{"hidden_size": 64, "num_key_value_heads": 2, "norm": "rmsnorm", "rope_theta": 10000.0, "extras": ["some layers without attention", "local attention windows", "gated attention", "exclusive self-attention", "value embeddings", "skips across layers", "weighted sums over earlier layers", "capped logits"], "init_std_qkv": 0.0578, "init_std_up": 0.0578, "learning_rate": 0.0118, "schedule": "wsd", "decay_fraction": 0.606, "batch_tokens": 16384, "dataset": "wikipedia_en"}
Each number is 128 + 32 x the weight over its row's rms, rounded and kept within 0 to 255. Layers, rows and columns count from 0. Numbers have three digits each. The size before them is the row's rms in percent of the matrix's.

# layer 9 attention output, 64x64, rms 0.241, rows 43-63, columns 0-63
104:100144111088072140178129179133119158081170095138146175099167174110092117080143110062100105142110156096123144118130099145083158173123104063125142087184098162157106120167102086083114123166147155
077:092134109115169080108074104096126119160159143139104083183096131077134121117120103163107087140168177167151144159121126141154142158153167145081119114171133175038078126149171169120150138165074162
095:116111132137124125140098150180172109069095133069169141174108130128153111134120100135133151152162076006104093083166121150121130119138121103103095161136122102160094081120111103119113200094130085
097:146118107128127110152151137106107103123091105108136172083150179134083106142128139140133188168142177129159100124144031143132179167096094089195122129148105114134105200069106131089182086133132132
082:093123146142085142167124123120120130113134122122145153158122119135138101115128176090102077112201098143134061143131143160124146102149185127068139131043198139202158084138161094184141141170122111
088:047149096147147143143135113077153086123149170168109133084057122127102129097133150107143127142126101194087088149127159124161145150115095130083096125140177092122093138118088094177047099120073116
106:069105140103089134152115126121123093180158116133126138118068070105162096189161138133140157161113146076152100150157165104209066147157144126162108090139182124135123060122069144120110141146092121
079:121130071107119142090159108182114108142159100136084152177136134161137147107146144159152120106154125155099159112130103103120089106161074101056074147168075126080173126169143053104120149140073075
100:156147164161111135108112127098148139140084108129154191116135133166099116099117155154088111124173120144132168070135110171141087100198127037115118086136071116138109116177174116193186127121099094
097:083093093105096171143116123187138168125159116175115141127178176081075130117206093095125175114085153104109153142148162132117108105105073076088104171124157104164136144161117059134120156136102137
097:111145101142166142161105093093159149157125120143141155181092138126135106114154103124105095146129119093136199161170089144143100105162147088125198104188133132074202168103139069086190120140144168
084:097146114142106125116150064077156089154110138149038123146113081186140087099092115156097099109171151134136096126150164140165080097100170067157151121150124160050147119149166127140120117162086126
091:107090169091125111117133088103090128131110154095177134174117066114133106169094152123139147126123109143146206141115097063096112097141123104072110160145114125184113135101092141157155133071179041
070:141137152135113124106134063132139192106124122074109130145153104157075099177106085077164124135204107168121092119102149102131102113117119089141137114159077118092141103097114228098141179101138092
075:162152112132141106113160187132097135111161182064141180132128140148131146138138146092150145141087062179068143147080163128137164153169121150122089075161149112147109184174124100147193098163094101
097:152082168065112118124127173078119112156098173088145138126178108173178108133141127085135122142124096116161139179172148097103121081099105191105123101094114107057188197097122130119137130168110116
084:058204111156154145139136147113135074144148160155133134125101128115115171073095117109198158104115117179101126106156109110168105153099081152114069081115106103175106202114106113125155094169106148
116:178092109150181141139134171122149160096129144121134133125217094155102190133161100144127139089086133145143167098139092120142082117120167069089108115104055149142116128160199189124108131117142172
098:106161120121111097148079114119126130158116167137100101167141122109136124085183159112124106110126168119059134145182141090061138125186113158149206157180158119112059144135157165104165120088092079
089:122169107140100127097142177099099129114078137128195154135108159166181163192080096172117094139153123106088130114155168127109163065121124151203136167114127127089124095151115130084083060152133116
071:139131118099126178189125150105169094121130179118161129100100177142140164121111119151121150093087060091133134163121185150112117125124147089188074116161152120097182131073194127144149082150140063